{
  "head_dim": 32,
  "norm_eps": 1e-05,
  "positions": "rope",
  "qk_norm": true,
  "parallel_block": false,
  "extras": ["local attention windows", "capped logits"],
  "init_std_o": 0.00754,
  "init_std_up": 0.0385,
  "beta1": 0.95,
  "lr_head": 0.00717,
  "decay_shape": "linear",
  "batch_tokens": 16384,
  "dataset": "wikipedia_en"
}
Each number is 500 + 50 x the weight over its row's rms, rounded and kept within 0 to 999. Layers, rows and columns count from 0. Numbers have three digits each. The size before them is the row's rms in percent of the matrix's.

# layer 2 MLP gate, 320x128, rms 0.168, rows 278-319, columns 64-127
110:485559541544455527443553477478474502584516450443493555534464447492460489592459471468436518513560444447490460431399516520551510497431573448495479531553512478550421415446495499455456560489477470
107:579423515494574625495483500505435589538542511586535452497508481433572574415482562527525468534555565508442480458489558522451516452492496485359424419481513554519418538513531513481452482461507487
083:549516533429499480461573543583449490453479557594444449444622418579478512522453402483624544509466490592501499474494483478595552375452434539573526527533441557565410473558433549428510461458488530
096:436540532463476585463492607495518519464505522565480506537604503507603481552494470547586505539433483464502452485507525547478467517483467521451563498471492527549562500559496549326456406478434554
121:491558586441535449514534507601526465502461495433407376482552461523467419509501584523424530512539521528487506467526493546454537438454469519457546477425453518427440541468555496599440525536540542
104:531460547502548500488484519548581548455496481461556501479523499417445504563444440486482570543491551489571592546585554539476497431477484470512506498515489589528660489484494494396534496405570538
109:467530554477541546557530508505554547493504513469509482507566505406492510494373461411492559512516463425526441481489551357444561466478611503551517452451460496439474510447465527486478533530533402
106:433568500510503577507545465565622555518442526525567469504558572512579485612459547482555524460588476415439604450472573558485513536477549420479543499466514505496503443516590499506448532426522468
114:486541516463457555532490488480378413489499536500583459475487466435439463453405466551529448558515479444485419596454513462478478416515476484471504496580442536521617587535521611515492480531493425
104:525481480530439546501470447509441516516434483519474500520474531452524546563458555513485517518458473417514445467455526430489458419490536466428443457521552472586604547481542511438558532455488457
110:383497554556477470377584532586591542460517445476541384402478369497518542475556520511568493479550480587557459455479516505478425477547494471448496521411400538511521510543616522509539488485434453
096:491503564557562528487438584512424534558455523508535434528550478454509453508459432512490500556517582512477492495560500445501517535514551469439528542507585478489647529543468524513412547444565498
092:447572452437477362442562462531521490542483475447501526549619509522477428574581502487426364485546472472493472453514563465500551474485457556459441511561485397500539499450495435486366455430531373
107:542472518485463498455554467481489452494477455450511430489534535490491513518703534532557430479420542553544514597451460613466437432531527563460461432499524487464444489562517471471446464496521587
100:432476543381481468516535549428513597438506559432594508432541529532523439526507574606502433606502498524492484521476459501551496413555456581506544454436430483477618528492535578505504550508490474
095:450580570562527462469551590512503540538551586485404392452478497479634508519563502441544525510504437469488499574499559470488536496492512597549461493492486467536545528568485427581556554543499470
096:456585517507448524477490489579594357417457510592502505481441503529467570510468510510531409578564581439607468461480492415465532514457539602493537503469473526477579475499494481491519546520482478
098:470531508505513499394482517482480475491538438575633428525555466469497627505393542521555506470537421526446478435482590482500495469522502506486580473480487548514568395537526547374534435457530478
119:506477504472435547441498436465506509544486491530445438459623463505508500538495490475541509443442528571492454480396568533571466516535599513439439568551462579561443452512526525521523533436509512
101:485499498502461547397506473561520415509411500529566397491569559463472515532433488425472512433572374554593513457550509579475471494464457376517489510490516461601553494613555510528515464338564508
096:483514430414525493449483560542522477453414532450498552547567587598579554611436500525500542569502531399518476514398474444539504535505597593442495526413416461456473513510513489579527540476495444
099:501455534523537446511531443656491379526450539513396428489441483462437500455602508538465410481445494437440476445468517435496490468533518546468530571497604561476496545458542450461538598481502483
105:507581551537603484484528487524517507572551500511495560489457426456451457562530560541520563476479548464460504477487486609433489443425488552426438493502440433490444433545497433566572592541542453
111:389567502516432459406527486608483458514483548560467502513418520480440523456503598518544515511559552523516398452393499516570495501499558571551476495428522511455541512484407469511509466522546492
097:445488506511423520431506518472502397385440547476465405492447500551454522481470516517426418533493514504591512497543478532370452482552478515513480425530535525431574434600472496443513515491625508
102:563512442489582528546495496544458464551541507485536493557649486498521487493483452472501596435457439437454497398499503535475472586468404453463483463534535379556524450482524478515501614516571477
110:493492453456628536355493499531529483420471477639465540447539464506517412424514501485463434527511430511493425465525554452548519486545499537481482491398439492555488449425596442507549548504629463
100:502521447461581515395533499480488517506486580495455443445508403412542521436535545493544534524545534475443486538514466513499493473522483528373458503508488499475532472501554477479492578463538509
098:490478462467440491484546578449478408477487467514541609468479446562502501519539527508506429605512502480472587554485522413481560472504466585448430519432514533554544482494452420492460504540450491
098:479574611531451563583436539581464588456561525469557508527521506488507561496557482443429506541408528566489447440533537461518538514527505488587593536477444515441528514525532425453489479448566556
105:482454520441426447357544451617483516502591433551509527436456471438505508438471437540536486496571512512535554529533527496497463440529612550447508515478508472519554467509476523502496501452423456
100:424593500478422484470589543509551499552549466575575535500463557570433602568547470438490482450479497480489490531449508501494519518474557487496511615432464424532555474512505543501498500426541409
100:462481512569523489486544446583480645547461453431525493536521520452529480482444455472452484397492493469411507553460550478511454611502449516535508539507527457421493560509492571435507530493479503
106:444540495532596467473498461489512578553479394523473573469430444511581421437533531498491541508481456560505552465414601435563589462483497498517506555550503514461456438410504505515514477567439512
099:541483524552475485569528538562497448469529492614429502540499520522539496600556431563508545504547436483519403446489467501453435508560508481486527437460520528534542506559439439341545450519493501
101:483464512546546594538483505441494486509529497461572537555499491493522467576514473474501489506479501520442532563571527547476491571561459530489567517483537512448450448586578504426516481580499577
101:432584473453560430547559455576545455470588462508471435489475547492444537554578562529527528476464438596498543519499509590505479475531527559535498541587482451438564326492475424542527451548446484
104:506447515579522517428587459565495518547538493537624467436566476411558488505518499505445598488457466615420499516480506528487536481447509430503512447409490471449491449546555528594542501538407453
097:509537470518528552521586570420505367539504457575521495456502418450570560481556492497531500529415501478525459472408553478455448495516459445365483492515489406521487547476520568508466518516395473
106:490449450465443498527525530558474509411528496551480554461580498573544512487503429458502554420453469478473546546509532392474536534453478505465487474511529567534443655497467523489438521482536422
101:466563595463539405378505545577568546463482542466537493481430399522524557589477504521477541501437405478520513446567487477455407541507582546537466505532497456600529492473491467528511563452586438
101:523551514525543496473531432515436496546574517462534555454450373389438419516522617535501488575460434500522497541432531425462489446461396549577545578571499447582565500548414519509511480580558569